Each number is 128 + 24 x the weight over its row's rms, rounded and kept within 0 to 255. Layers, rows and columns count from 0. Numbers have three digits each. The size before them is the row's rms in percent of the matrix's.

# layer 9 MLP up, 1536x384, rms 0.222, rows 705-813, columns 0-127
097:098103104166118133112150139113104149086114091087087102125162093088137099108103143143172130101129134158110192122143109126125132145135081151110121140115116142122136114128153119161077125104170123120131132136109109112131124102138146090133126149119115147120144116107106107109185104153112123133098135137086106152105167063138127152100126139088113135125131118150116189111130144107115114091124
098:111097121153155100136099133132063126127116149117127112126109125125156111118146140123159149098115184116113165133167157134112097111137119109088162171127158090129111179132137141158107095136119161074117144094117131139168118155102152140099128123149167116108121168128110139076104120126142090141108103127128133122149103167113159139131124161159148078130131164127119111116116135138184137082131
099:150126123104163096145109101161119140143161135136135117129097118173150101115111136157105156105168158124141120144181105158101147084125114099138126133152176212117151130128133114118143135161068142122103154136095125109099161117138143134124150142101126169137081103127147125090122084146163102125122120094123151121138141120161115117131132153124129113123127105138146145142137118116124103142114
103:144126109099109117078089151116125108139128170085127113124147143166142126136078155154122152174136079094119135130162088139114082146112137112062128088141115153130165087096108165120129154117104121137123112188115139114140104141125093192120149115110137146103129122122120114156144083089133154161134123133108145148101120133125126164142146116143110115100145075127140145102128131119163124140138
103:111118141140111145174135136131108168107122136127113124088126180154135153138160140143058157058150094105100122140135111136105115138111149115134119099165120107107140133131147138130163119104144096136117136107116111084101145123118135102152132155169156094127137157129116094162137117132131149121133138123096158126119121114102150178114082134120128095131128154131099129114125154092123136140149
099:159135107147082108126133133132109107121164117169125085145112124127150140085109116081104156124127153085139128096203106152095152191161131064067154172175130171119120128150170123139083118084142113127120091148138076161121124102153121133102082148090136100152105141116130125126121152155104103055121117104140138117148140137169126115124139117144095112107137126159142137149130156155167119092118
098:143144162126126152133092058108141116148156113129117104148110090161132160135130136159123115115131151168149169122142137184114109107159127162114154176106148109124122173111133108133154159114111119130149095166154105153119127120130187170142105165120115095161170126080122110147104159070129138143108190122138101127106129123118152150086131133156169118152131121079111122101125118143151078139142
100:128144107135112138139136140098135149141117121159112140129108126134151158087091139163106130146118109130112094123151101120136095141124122092156126103179182133146118124183135079126142131104156142157130105148165136122086140108140118089130128134109099147165107158162146110147135148136065067100116149107156126135110067119120129145141099154122103130168131135089087174142137141126160096141110
100:125106146124161089120102146139134095130122088114140135165122169099094103135138147075167119152136145111116122143112124132127126145099052096156086112120120089134086136154122132145143128152081113120105165138131111127134114096115115099168128109144075133112096131115155126113155128173106129116114127149121149115069108133175102120115131106120084114189111154146125095137121155157107112158184
101:130104113119142159109106199118126118136099117174165132115147137100166123088154120112135116126091075150130133100137148083093123125162125135121139108124132154104150127090126159108112136152094117074090169120118105114112143116150129138122129168116104114165108117157155112130147142127134119141118104149096106136159133119146154095120130154106162086117096128088094125147087127114122161109118
100:143101125156103147157129107127131109138129126131126122121143160118161155121124090156132114103126157137118124145140133145145121117137131070149066104139134139108098126173087129122089137141140128129072179113110141135101128095119147082155147156159090134149153115118134074124124164117111109129135155112104150130115134142101115133127170144144094130113117112137130092106117124148104160155143
099:168087125151099077095115107124129100105096126125142113122171113143113140132135151133140127111132147086157158138128131106151121168110091141086125118116128133139082140135125113076130110132113114117104178132120104132121123143109115098125116111140086137105134137121169135126153132137155124200137108141175142089164190104134107176111099146112176147116139144097107107121139134105146137117135
093:130113095121165129119069129135137129112143141177149141096136167116148140102141147179180084165145131102103092131138134185129114140131146147170164120131130095148128108111114159159138110156117111165111136099101112124134105163116126128143101131149099086133142152131171126140137132115149136126167108118095089130110135114161109115160164075132116129110105119138144140132134119105142087150176
102:101108124111105131112113119117124071128144147151131144138077075139132140113112119152105136117096159121167121126144115149129135114122113117156101079108132122121134122158125132127114131150108113083117200140084132088160085109111099127142112143086132121081138100133137114145163093110148158136153115200094091111128104098109138084132137101113146125134134116095116115135118092130085111123142
096:143136094144188163129117081153166145143109109139182105108123138127179127134129108157120129137147113115108151147138122097119163133131166136125139135168167147097103141105139104154087120119122157164164132144116146117131120099116107161143142157127129121126145108091123142151127115108144109087125141118099166108090141151116138116110110110127107112145160164130148145144156142132123097144102
098:172140091100124121101118145141151116151138107073086153168137121136115103097110161117132119122113151101111098141129145150123086138117126149167106139114161159110137136124121102120175168140164115170141137067132131127140114090129123140169159114126124141122151103148139125139155107156114120136106117130152113112194167166112152148106124117120147148164112139136107127120112163124157108145109
091:121101115131139134167138164133143091144154136143126091111096119086148120090145094122123118116122119112148153150127095121138125137130114118110177115115073152107145096161150130170155169083094097149092139186085116158119172119133154095121141193123144101131153094118140159101136132137139142154110133157175102141170109103136098096118140149113116115146105134134154124133097138173157133139172
097:125128142149103146120081145117094140140147171152130158135196125075130136136073126142148120137112095119138168149133124126170107112117153150143164113152179136158070101149098135098120153119156156130188105142165140184129113113072120112134102153141156149148084119113130130130102136186104121098149140119120146176126109092131122127135090115102158120138125117106108102156095139144107117131168
103:131145185120097159148149130172144145156166131160128124151086118110074144145136139112128176082091113122114104107166060091131133120110147136144125097136112096092088117143088102120142140126081146131176098202106130080108148182148186109112138138121142128139185136132144150148145108113132177104143170135136139155084134085084148154133109130116149150155119133153125123126148157087113122129093
099:134148141178127123138143125139159145151141140130135136133157158108131141169137159128091127163146102123142178107119103110134079137121109118133112087120137135124143144092144145125117151097126132131127132088146098148127130070134161108173087098126177138135130134153136109133139141162114132132148105154099139152168183137150123111028137101132126118151140107115098101167110101173217164118129
096:111127128149139113114117098157169113075090127091175132139127109108100092174182137148099159121159156113126122154126118142132140139107124125146100143138101164162125099113101127118142136145127136147145089126099152160123088124169116099111125160084121102139105136144093154130120116120158127154119138128088120123144143118132122131125110086094139098124103081121100158130116086119118129151128
092:110106136139164160096158146128105115137107153142144114141135142139119104127103131088121139098155156163133159114117119109116154134126110142136120132148135106138155152098094113098163143074100088107128149080146115183123078131137090100123188140137112142100120145111133090168116118139130144136084150099134115178132155128132133123098143146072128150132127179118104148096128136104139142143153
105:139169125081114085144122125095129132142145123130112117092143158125115141098065133101131128142116101103152180112104093160153142117117121146142131092135087130158110149120099122138134117117110131122142166165113143116126181105144125114132095148058116129112188119138133130109109120105128108130130160147114109143124105140161131122162150122113102126123164183122162144127118105135102144095168
098:143117126134141111100104153086148157143137151137143140133137158104116095139147146113119145144119122137128110191162119120117138143144106154122109118111126084179133157111134104143129138129117109088095152141125114133120112093144105113126159114088120125129128111107154123115113121150154129168122123137120118143138117146139118163169127068147117081152145160121141135109175130126158111119109
096:164129127153079146189127109129133130129133138133139128102164128082135135164097125106114186116119144086095152126172123134133159147137141110133146140117125138139165121129092092122116161107126144119115107134113096130120171117102107128073105137124129150158146115124115146097136109173079117106131122136141112158161110145083106088153112136125164140130092122100127133135183145125134101137150
106:094142145131080114113173132162110141121132119141120091125123090114131099126165067135114109118060157111098139089137144092086092132124083099145123142114187177095168166127135107126119102183161156120087090143175119141107137128129125157125100122122160150096144113121174136122143107130146126113109174135158169130106151159105084149172110126148114094104130147116136138121111142131120138168098
103:172125084132147141128130132094136148103119091139134119134182102128108159126146106109113140107128115163149152209160158132129121120123096143150095116147120137134105095096132146102131099133089130117141103110125119109096138110162099073114137082090122132107113098176098109095116130123119160146145104170155118120144176113117104109113120126108141196159140129156143118125123135101157125169147
100:143176123110071120155131164092173095152143111095163117146130155079104079120139087145155132149113090133100128109119128158124115122102124140102106103094145115164090102128096201135124120116133089146152119140120112109133108131098137100174115143133124118115129137132101158137141106139155144105134137145167145159145173153110103158121137155132117089115114086083087133117119137142142142137127
100:125121138111150094120100169157108157144096138101141117137149131088142088110076146170121125112165160121138114126147139152101110128116147181091168126135128138156135122140103110177135146161163148087084136084128130152119131087153149143095135117091178129109111082098115103127141152136162151134168153096150113091164120108149129180179169173131129139119128149077129155083129123115127126121128
104:191118147108115138143101119123166084084115138158168137122143145119127135147129130143100121129095097121155145119107124112128146126144177164127107106102126109115129101152125134095134104135143087178142139129171152090107063154127150097104106114162104176104085151137095089156115055159170124144132121096108082153177089159138148146149123094146133130081141118104136155153133153161158100096139
102:098142113139181121102110140126096103121074130145149160140071067160129144116170115099166135128136109148096144132156146135185099142117136109114123127181121134078144115096066154090139121139103121129168125163097118189106139081159147165133114103127105146078130125134127135139158143140148111091095153115156128107144160092165144143142128115127101121134141134135152144163144126114117145153150
104:115120148127138112125088138133104144108148131100093109129149104144174129124178144153119147127143128163134135091169085075152114132134151126197156117144117108123107134116115178125120111081125139154150188137150147162113116116141077128175121091136129135120158126132138104152108149107133158120106129148109132131126121107109119100134139158150117090112130130139154112097108114190146105121110
101:161163118115149146159106125120075126132115131124088101135160117167151124154182132159147102146130118126139140138118142114097120189149087155065120146095142119157170154109149162162126122181136096132053122131138099103117146151142162175118154128157156151144147120137121138137166106112163127114171160145140127118147140158128157085131165092174150147147113126115143160144144135135152101104136
104:123131110148152159151124141116121141095134157123106141138170159176145088088163148143125139181150127091116109128144119148158118125106121114136117139120101141132132139113116129151138174126100134135090113115094131096136116137068123152173173115113109156115133131088103111144133147146131130055137156072141073126129125103129165110087102147115122173118146133097137153146099137091148126127142
097:146138149127088084104132143117126115160126120154137104141150142081129095190142171128127100090130154155110111142128120139134177152109148098126123111141152145178139118107102173122087118151115161139106093149132133133145133142131133139094131108094149114102117128152103114130164073170158189161127127172124115129156163098159141114146048143171103085145141101115119150112114166155129130148125
099:110139134114108146143150120132154136069170149132160137109136121117171128105140129152090110136103149139101104103099095082088144105123152133151115153162109125108131134146149137095114093136148114169132175139145109100137142111149083127140094140102174110120121085103140130118127103119136133188124183128155144104143123141130086107125095143102088145079106132109095124123140137113113130105079
093:124137080107121115155080121112102120156143113106122153131143150093131066117105145086083127102155171139134144137165096137105122136139122122134117097138115146135143079129079149148096138169165113117126088094138112117151103140160103092129128112146157115122138094100118141160155123142135140095133140160090111123133117131144128136116181102078103165122171152153109078140163176135149133105148
099:109179062136111128136142101201138125110129124108121119131124122132125129157098132122115137159090141105145121154126151109129146129141116156152111140121101186148111087143097121146144145106147122180129165110144090156174162120126128127114170131143131130125123124116124129098152120146145137163155126145159099112118096107125126145104090126095126122145123148135091127161100131142110098117120
100:137177138149114131123158137169122120121105120156166127150137164125162137141084129122131127143098115072136152162153168070158098134122117110146138097099134095094136140143101127078117105110160137141181154175126106124131052123125132150141154106137168142120142136121121106078141122129152175109118121124110138195124117198112133123119153137115083123133143152115112164149113108116122103100141
097:119141179123115119093130101147135135150120154118093149141099056120124145133107145120116152118152119135191112147130103164124122116123098144124152127085126155061164167144126176187144166115127155133130158111125117124141100114163166137115158096119125143142095084127133085120100136154102132093152063116081127148125136166138104127149123083109121128124109136154139126147141138114147143135122
106:129141134094087109146131141125180113153183073156121145122133160116147072139132133167123178137152120100113147119098107122147153129122173151112119132104135143125124134118146103099174127114137137118123067141110138160171105131124147183145098169164106111120121144095140170111126169145120136109112116097120081129121135114117152132113150123103144143153111132101105110134134128135141129138139
099:141122104125102157126144116139110141123120171156183123079122161137123099127183114173118129095138126149099110167153160152101076106135152124124150150127135150145078108128089181120143132088145139110154122131152126105124110102131126100116108088098116149088107097146133107103170102156100113174126153133146118110082121115143178100145122126113101108163114151131146097136109112094145075106120
102:146162128130126128108117127152111129117115154109127109113110104141108123130155101136162132122131084127144158117108113148141099127122119131124188099114150139128108177096125104178095132172114151119164118144107181124171149130066122082110158152089127160065085095160149164101125089152079136122141135164125139115147099138140121137154107110056111112089140133140172113141126139206087104095111
101:104094079139117151100103130162187114158098100101142111114115137131185141147123098178104156160094109097110161112062107099119134129109140126146113120111143122139088096147098155122139087138113099101124134114132116131146132117122154148119129087117082122109079132132157160110152085145111105134126147122123117135126106114130133138165127121145103134126099146094123120171152142122162128168131
104:107122117102167099136114130155117130134134093145153175150164144153137128127168086156112148103145126115126163119084106123151152123131106148088108109127087094165132138172155163098145156156149148121119192085141166152130160146153125141137107136106103146144164113164129156145151155133117155142132156141132157100110131088085110139108142107108108116134128162120105167110097171164120136124109
101:100122147142171081129117153120172109126107147141135151157153136108137107163149150164133071143108126081105131141116096093086141131172132121108120135106115095120137157159168096120123112134142119101144121132088137154132157131128142109122141114121143123138104125104133161123137132134135096172153136137127126104195126131159159088151131116142090155087105057117119166132137128150080130155142
102:100095109159129122102149146101114135093142108121150187141113140116121105130161117133142135097151178129122136143102125153139135117085108159105121116163117140087145139117141114138155109130097102116155124098117096119155113139133114138117135160115176162139115139132177124082124130120136115132120152123121135127124109114123138124143102122157117136149114171078101121139118109089120133125108
096:132133118085147132121127126107139122140115095123104101127111137141145145128127157130125149124132163102121111080126122154087126105139056121127118073094136158130100138122089171134124121124123070144113108155132106137112139156106119151167153131140124134125124094127121143143112140129102096111122103154140089098198154124101143137151127114139129143161136124118148158098132100141137139164140
103:106114140113152154150127115121086120119148094126132129151129127137117164142131149105140134109139133134110108125151155129119075140168152106125153167086152144105097104119129172124115091078162129096139134142127145122177137146103139131091129136104123156105104137128153137089147117139066165086130141144157124106131138109125147155220117163075106098176126123105095155112156130183116085119145
096:152165126119115123131138114110119137159157066109134116114153063108130140150119112182103092111135173121104175085130149118108130107119116134127128138115104118104165123136078110107125129115131138153130156122106126157146146133126132169136146098138127131127133119106134118137148119141154143132122174115166127159098145155135123133125164161149141125116117132131093170110155144130144151065081
091:163122129129102149129109166118141148080121166123138142103154159089112147114155167144137110125152137146136169069130125089121103099156117168133117179124143086147097144103133127110127077154067158144130089144095146158146125120137129108117153124141121162119112132145091119116130153120120142137097093118115155114112113168126118176111156133151165144099126085148159131160117140103126124141140
104:134119121117152100144089129145121115142116111121107077099152172165149113106148152118121154107140123104137161135182149113139127147106105124133152086114104108064094117114109170174122115090101102150118156115123090098141155114150183123109113134152119142113191121178137175106089149113111129134158101105110121153164097128069166141110127132137082116137140117119145141156102179138138125142156
100:088143141106154123177124133168112136124121135129089146126121158108163097158092137143125114145141146103148154115147109100142140147160114178156099125121150095101152120104129139137144125141111172140141092127131150128123141102194111131150151166122121126141142101110118164112155092109144147112103125126136138118158116137156093146126126106131147136162122146095124137120130126098118108127114
105:131151138119099142090170143105111104101122095106104125118139111095132139108137136119167155141142134105150138140099099115100096141133116175147151098115139132149098124118150159166110148140165102188122142140138126146107121122180109105104111127175122153141131125171137118120104179125114089120129085139096147109094173156087114160094163151153114206162176154135109139108122160136088123115154
100:102157126137091153132109123132127134125122120131157116126083149118161133140123155141108132100125126124097120119100168098133115155136110103114104173127150096138125148133135134163085122102056106155104104139125155103129120111150121128165150142154110096101144119094154112130160119161115101129080128100097120126116099144112104122141155133174132139119120144109116175146136178084162099139135
103:127067122126121141135123116122109128139099133148140108131141105151124156141113170125109128117126107161103121126159108106126108148162153143131088118163135148156158091133087131170108093166144115149155121100179114115146123135130163103131138094118133145104095139142112123121140120123157141156145108178094099148066130133164138159168124126150145126141111115106129166116108116134157143173127
098:120133109146109106144135157130156123120177161117116166097125145131158123094091142194124134101153102121113171147117124129071167109096108165146110152132106107111116159147166163119165058101114151125123121147143082125123133167133134112129173066106131124105179114129147095148100093113108107128123125138091106135129142146098132118145136148153140116121128112086126093132145116107125121128124
103:126116155121163142156144114119160093140109132093109128116142135133095095149198128134081101070116118092109158161117085109136095137134138093142123130132143147115103120141099100131148178123125161147126147148142071119146139141139124159138121140100129114098114159112119121122103097084096164089107133152119177165167140131136134094089123137147121098151159080140145151132089097107143172114120
099:107145113111102125130105114112131075125124149121132121105076191117114105115097130152083168113124103153112170139143144120092143102108173100136139114127111193105147092125069134105124087105086156205151142112100085145115152136185121121142138131092108103116121145093119125137140103163105115120168145138123167126141163164121127117116149123110128129156095167138110158161108128115129097112124
104:085137122136098147112185111149124126098104138150126095118118143110159085104167171174099117118113133127142112101134144098136167154147117127155112132122134128182148142113153139139096129113126144134134118141115145146141076122136125120089135096126128143140120104141106096115099157106136121133141166103174110103145177188111125095138096115108126118082122132146124131139134137109135130188192
102:112132174126141105111121147123149169115155131109099168142096086089131114125163137111147112136136159145110133094096121130114160136170144157134104105170105092110164162159074136120112096107154115107108209130151107186136167093115152110147135109141158130128113138126110138183130115110100130146104137123131153135137133122125141130184158134142176070126106097141114121151087139141099158127101
095:126111123123114109149145076122130154147121194115101105101117104102137148128105127098129127083117179124141136151177100127126131167177129140121128126083165161120113137130081100115091137150139151192173130119126157121123122122127119146110160153135102140114159173118118152124097111108114127123142144135138143132114124153093175154130144163162140121143143133107150131117151138099156133150182
099:154137077151092144148142162161122142151118143108120108122146153149104083151158132071124093108153153101135102143142121134096136097096097141147122142110110108163134160131123119131119089137127096130114058139163145121115119110129171112125124149130116203144128148144138054110134161148064124140157156095156135156118117110144081146112163153126109139088168156119164070117125134121125107161166
111:151123107116103087106138110129099129109119107117126143109069166138100132102122128156118098115161145128121173160124120131124156100113142119097132096122104105147139104169117182073104079157094164134139123097116106094087173142095125096120125094150143121126160087140147117108151138142140111168132145099128065120139132103164115130151143114144133130133169136138137102156095116162115153102153
097:085133127142123150107053090139119093149137152168125149149125175150100110101132155132112099121125099127099125139108166167094146093150131107121131138116124085105142152155137108132166132107102117122143170149092124175092116133154128073163128167118141130149132089161128133093125125167124119150099153123136136194140107149153110097105133061126165114134081098130123162108126111150107108092140
102:126146122187172121118172160117138124102134135115148150125141119112104128129123102125084111158151101112108130133124107121131116083107073152086112134092147159168119111081108089152134102129159122172135103164111127123099138076146097106100167140104150144124141099157096154154138140102076157140128168128104114118161115082096108143164138142152080115186164114096066137138162176146092148085149
096:111114141119136080072123155104127135139149151085113150125125060069139132096104140124148130112084180100125109142156110140125096142139100127105113082097166173129117119146093109137118129146139140113142156080104116136093138141161120122118132147116108144147148116112107119137139175146154108160147108088130104111140110118159104130129106148114158132093167152170131161163127122142112145121136
095:149137134108085133143129125118110148138109107086121146133082143156111116104168133130162104092145130183173103110174129179196158127143125105115128150149092130153168151145111174086141133143138118113138114139154121137123089141164110113099145150093098137141138125175158133159132083116116151144139120122133095104152109152152161121159125109112108127157089143109177120114112104111095170127109
104:094116127161104106152120116078128131118129113141123076106132137099121165103149119086124099128101115090137118114146148146110125098129110132132161109176148100119159137110081117132145130117122120167193121135120142121148154150157134078179088112101156141105154152183138106136125120149159132117163137134109129102152155119164172080143134111147122115174118097111136135124148103160160126129150
098:094134128154140136123158157178111129117125118115140139169149105132127138144130091114123148127102169118108115142141156130113145124160124124122118094110146165069148142142157154120106136129120110116137151133125131128115150112127132137192139108157174123150116126152132077137129111124104130127126117138132131043161106131125107146149072116109137141141101136120110142099093110102122117123109
103:112101115134143154127119109128106081163122142133132132115129145146173119166190138148132156143109120143124099140111122121143104099092144132130113166139120137142126129176086080111142104147106125128153153120154127103095126139163117137147141161156108118091111096109129127102106113176094146112130159136155072167166137139142124180120155155178113108149125119099126121117119116156112090205130
101:103075156120123144125128160103122113114135163157172140145112151167136141152177172154134110141158158129143142120125086135100173102137134116132177132157125130097148127134102103111130134102146119150146131113101116183147162127192153115112117163143147102092121127103142127104142123136132160106155125110112134141109104122112117107096124126115163121114104101169179123131135146129104102135148
105:122171097089117105118171137149104130093129094128107097143122138113129134149165125094108121150133165122087160120127173134176123128141132132140102159147077124114097173123145108115119147117093117140133128112140127176132152131110098152124162144162112101156133150149159125113078106164164113102136108159102166109154148102154134129180116132149102117165158113133180110112117132103125124130101
102:117129132110141136104120121114123126168158117101157090143122105139129101151151177150118159125154140125099127119114153117146101129106148140129155145136115157084163146138090139129127192071128146136154132130152095141126117131181111083133123136145114113110114113185139129150117128128122136181108136114110090147128119138122090148062145102095072154104146124124146109149142118086125129134116
096:132129137143118129101115136138083114120123160105116125122077119127147113161082110156170121120132156106136144139132103150126134093127167152127130131160128093119110136114098110093106129139104188135092128172130118103120154120083109090116142103103133140137129127106131137146092109137118126103154111107112132114149112123129139161142145128144157106138111096134094129136128144146132143111087
099:090119130086104148108157143157144135135165102122129149148079128099142109124094078186141143113112109111096151141134140145128147155059099118094115068118110116129117077133143124161154105133148172112153129153125129137103101105127130086200140135130121078143161134162076102144129115149188128127141138154172102123153122142100153143086110080114117091129099079127146134129130124116144120105121
089:092141113133106136142119078155126164115109128109141189154142148146161135122120121181137139104113095112073117158146123109117142153143157101130123141127138137159106136140117165112122148177093115118094100095129180131116118128172136108167085135136122195152136138151108135084108144102105118137112175106067138170120129134118135115119077115100136099158144111137147143156108179119161073108106
095:084138158135183117115115111159120113146132108140135147097123130103102112132121159100135164100122190087123103123111093101158135157115144102140153142169143153133136140109128105105139115136146147169146092115167081148181153088151157061128141124131113135120114129138117126164147140113119066143143082133156124168161120128118149146084122184142118101145142157120117155159150099125124130129127
103:130106184128118129110115045149115126102157123144123129137131085146149142079121148118114136155160131166129133128137136106103132138101076144114115126125131165089111155105125105160097128125123123097100175153136099122112112130140114113109157115090140086143136110080137116147125137153147137136106127148181149149181155116153146096101099112137111098118162104135135117141106136131148057120163
093:145089154150120103124086118137150102075149149119123140151145139162116134139140142132085151103116120108097126098132128129137172149114138154074159113105142150133154117136103124102114147138141160141149139095099109155162128102117166129070166089106111161108101093146150094153178164124168184110112109124106146134147125113146139139108155106146083144134135094129100111150142148137132143143139
119:155130138145152104143133128137100133117121111146156107161148149117154147118124153134150138143120147098157135143114106152124110090155148109182130147127134090121117100147105144111115150107104066143096135185188135122139110128098132084121142115113137174151131153126075129143083095119150145124106110136116133171152195120142136147138146102131134149101148075144119143116178160140155142104160
098:115126108146102109124132121125188133169074120134121117138093102127065089140129116130165107166141177132145074087126124141128147116183142130110082148129148112126100171122151120145130166144109099126128129135111167166114092097114135114109145124106139125121088095117115123143120163094133109115148119160096126147162116095136137137092145151131162176099095114149130169097160105117151103139128
098:092101110128153058112134136139166135159117124111135079132113143148098091160169157076156131139119116139132133139096168120125141112107084135165153111125090150171141135157127169121144124107095137119187183142106119096130141123155074125086142105130096153114114116113130126123099142160186092115138159167121124097090171114136104131158111135122158157126147112101121124136125117141127111180112
100:133134143118169132116127118126125122114087130075139103097172110115151121134172099141144121126137076122125156124110058149104103124113139163157182132119132158102137174176094119136110183104132131116088108182108129129084135119151118131145121106105142143129178138108107074147138175125125134093126181155120163130130117145131132106118113141140117132182138093123148136144119119130095118154107
094:135171142155081114096149124121117141081109099148144164112146131129104151117091101142093173165107139165113146150106119148101116131141127177099123160106156124145084129130122115162121123131127116140104115158155138087111109126173095140114069105174130181164070139092164124123152163132169156147164145117126136111095150138086098147130134131124163135132090140170166145101157133127141150158127
095:077133134117158104133108147132180133146126100127163122121124116148097136109117119115129159175122168127123081118137139163104076181143128074102138137117132131085132117106176097111123096111144117111112152105161107125146153115135090133143119134101122146112130117126173114137108114118179105151118117146100149150138133095146156109085177163124161156127099127135126162156105135058132123085147
102:113122158120151111103109130117141107094122120100136078110118146145090088168160143161149152105121172158157141143077131128128090164099107091171140083129136124122118145151093150140098106114075094137109105163101115133131107151123128146147148139110143127120116129116166140114124130101111113125120078143149142109110153107099149122097185126120172132152136136121099131099113136114128141135131
097:149072130108135113168126127129138135144132095145162097183149117113125116139145113089096165135130108114110075140144111153130143130114090154136143166123149173161095114142103123158142168147105148118086150128164165077067125136133149094125122109076141116139136167096126125080140116093072127163119164118101121122101148105092125108122087156129115119140131072141142174093137162123102127141145
098:062127116104108131112155110136110146118106127137144128106110148134135128154145151110158133100151139136126126146125160120168121050155110145095087145127135105126129139152145110135117115136101152135088148115142129133143097092089135119099120103102152117099100117095188171100133128102113159157133122111151105089124084124113102111130118086122157130106093155117161161144146123119114156116136
098:106154161161122130122155162154184139146089151135137111169124126189082115168107154102107137126132112113129168150133123098082117105146107179099158102100158175115109122149143123134127140114135096112130095134125125159128131136117136163094178125151084113104140117091123173137109120161162147125179161117144107093122111141079114126131113165111107133110159111111108159107051134131143136109090
100:133082136127157107098121143162127133147145149133141119117150113097094123140139159112148156098173170137122131114162107109120089159129131139148116101118155125156107124141121089088123112144139148115109097102111118166165112116088129198146094140072178107125107154143143116138146141117092138150111094165128114125110144124095167139111157119101096108142127139116111118101126137188165128161083
096:152119162123116102167102147114122119116139071114151133143120124142089099093148132151134072138120139175156164138121116130168142124142144150083173106113137082166101154118125162152151143144146127147098139154108171131145145134114089118094136135110097143161117164146111121111131123174150124106146167120092103124122146121152153144119086093146117147119068104109143122153148131165130148142162
099:120142127148142147119123120152106101146139140155118101138112163140130182127161129091111122114103112101104111117105111089137107123121141118145132120109131069103183170092120152131129097105119153144137119076113120151097108165117111140148117105121113090126134119153163118137150095126084126145170131133117145102151092095173168120156179062154151133146116155131150145150132084131127140091102
096:133095169130147134130126095128131139188106099078113148171161108107157119105103195141170127116185135122166137091132128122092130143109138122126131131091125101109123143088113129123152046143133131125115134149121083135161109141134120125145144126133152123113106131142116111116159125135120122121136161116127112114177136149153120137134110157111145114096145165096120138133145156154131156109147
104:106140073136151131119109151121102128149148098133126108118110136140151114122117109111112115176130109116096136132091119163116135145165183100171119129144090134129085124088166151122089137114130130122145160129147163124109109112148153097130176122123099117082107104133131072143123125095113173126121162102102109148130119140132121088130170144150115132125119149108171164167102119118067155137113
095:124154119157111129168100139159115133120115113108137108153122109147158079105121074150145106144167129139137144132128108127117132147148182149134128139122127146125100126075141131058153138139138122171092140126142149157135168107130114136158122152117094137191150106167095140091164114123133168159108145094102160159144103104125123103159110135126131115102091114155128102099145126130157131141140
093:134106122163109099116109143055114114134116118125113102105153111094156160155117132085145141135149134123153105115126109162097086121110109142143147114164139119123135173107128134116130130101119143076121172151171100140138051150097099147120111127118125132116123102099130120129142144144095128110093135126116165131154094138138116100118099085152112087156083145081106145085128130093144175151177
096:127158114118097144135152144129099123137105138158114108115127148171146150085114128136134130162084121123194142161081107133159084107108145137133128144152141100109169122126146105158150100088165127140175126175138135133158148134132111096147132085137130114093162100135137139115136141139143118092143157111149131110086144147116115085147126110141155124166134124086109098151165075109177133136130
097:163162089126131117154149149109112144126111195134140128144132061135142170127130100085089141163112100136121125167145160146152137117149127160108131103103098125117110118120131158154146123086119133109085121166110130096107153117101130143114135156130152132070150111118101123156085106154101160132121157174099161106142126136108147159164090144099130135141129146131164136094154131123115128136131
107:073152110143183167114096117149164149143091162124099146121119118138112113120122109132109102092097133160155139181105139167121099126138162125145159177137107152150133132104087149110133125080147125139132126129138091130144116099118107123116135132113121122112115162130106148121091171084140107124145151134108166138112188189114135118156098107141133123123152115134116140130129163147062173157114
100:111140150183113166162089107113152130137114135154146153172162112124105146159151133155108116150135112101147146144134158145140108115122127141139120146078143116137096120070133130148163135168136128105111105127148162130119124131142107102086086103142181108117161122155149115141177132107129149146140106116087147075154120105111106073174133108131137134129137134130134132152111155144088175121107
097:135117150154147081093153153128111118152190163105141134095211132126121158148104097110130142153124096139077128165135115111152114120092145131156125178127125115111095126097119109103144142134115101122142118130138129167122118110129118150157116105142170134104122108130174139111143128135117134087135126146137117160167123177172094134073192127090141141111131166163127141106114130123137159093146
100:157106073144131118110115107189149111150122102119106124143187128113128114117150120163087136178098157141175143140080092133150136087167106141104064130128126125108152096118114101120118144091127122086114163122110092140108118147096126134131122143137073143131132103112151156142098099127106107169127097163167145178149108156125194091134150140123134164131132114121108146139151155088106101131118
101:123127105158131179069101107140131100100110148132102097117148114146141120108140131135118121096199113125113164163155110148114168169085085130099131119114168166110159095116108101156154095121142146114139118129118174133129141139127132120119150151115071108133116158135179133135122103114100165105102124210169131119106138128110135141145175140078116143104088118140088159149117131153127138144126
094:135130124131155131068140117098175115130150174144098129111145117143148116167166181116095122126108098167098110106126129140158126120154088129111130161137130089124127121143133106119139133126102134142133144130138119116157115158133142133123162113150134117105087111130126109106123103114123135080126103119170141153151128116162142119149105142108163114121102074120106089122181152157151101136133
099:129061116185148133121118100131120100130158136120115118084131115091139118105121125148131150116170107096129194134140119132113133096103124117084141096127096154137148146144117144158136119108082072124131102108118130172121124114145110098122129146148129154128101115127112113170127105143131144141113151119112112131144161127155152109150111110157130033177129123140119138129160111118134080174168
099:114109126106174146105140177096127108125118128094095128123104093159129122113129121114120145113124115154135144142117138109124103133130113118143154130154121097135144170114132147151137150127099131127114143141148105122100154111126141134139130119143156105131091118152134143143158090167104161112137182125125125142120146155112080147113142100135117114116118126093187119168080170135130134157164
115:111163117192137132099122096108128128132112078144134153117154093140162131111116136118156125112157157137134142131151045131143167167129059143102169118131094159100076094138085113099159118138116126150094180152141099132125165113134119105113156109117150115089127135140122178100096136172117161127157123130138132184103133153173105154122146082108101110123113111149130128128144128136122146086122
101:143130121157115133130126121162094125148182164155141096141103108135127141113158095102133135144076150085139093091135120129121090160100091136111147139185140134122136124130094130161089133147140141180142131130083155133140124138123146122127130108146160121133121166142143166088141126144119100093184145091105123127150139145159111074080124136129111107123132113145098112131114188117138177119113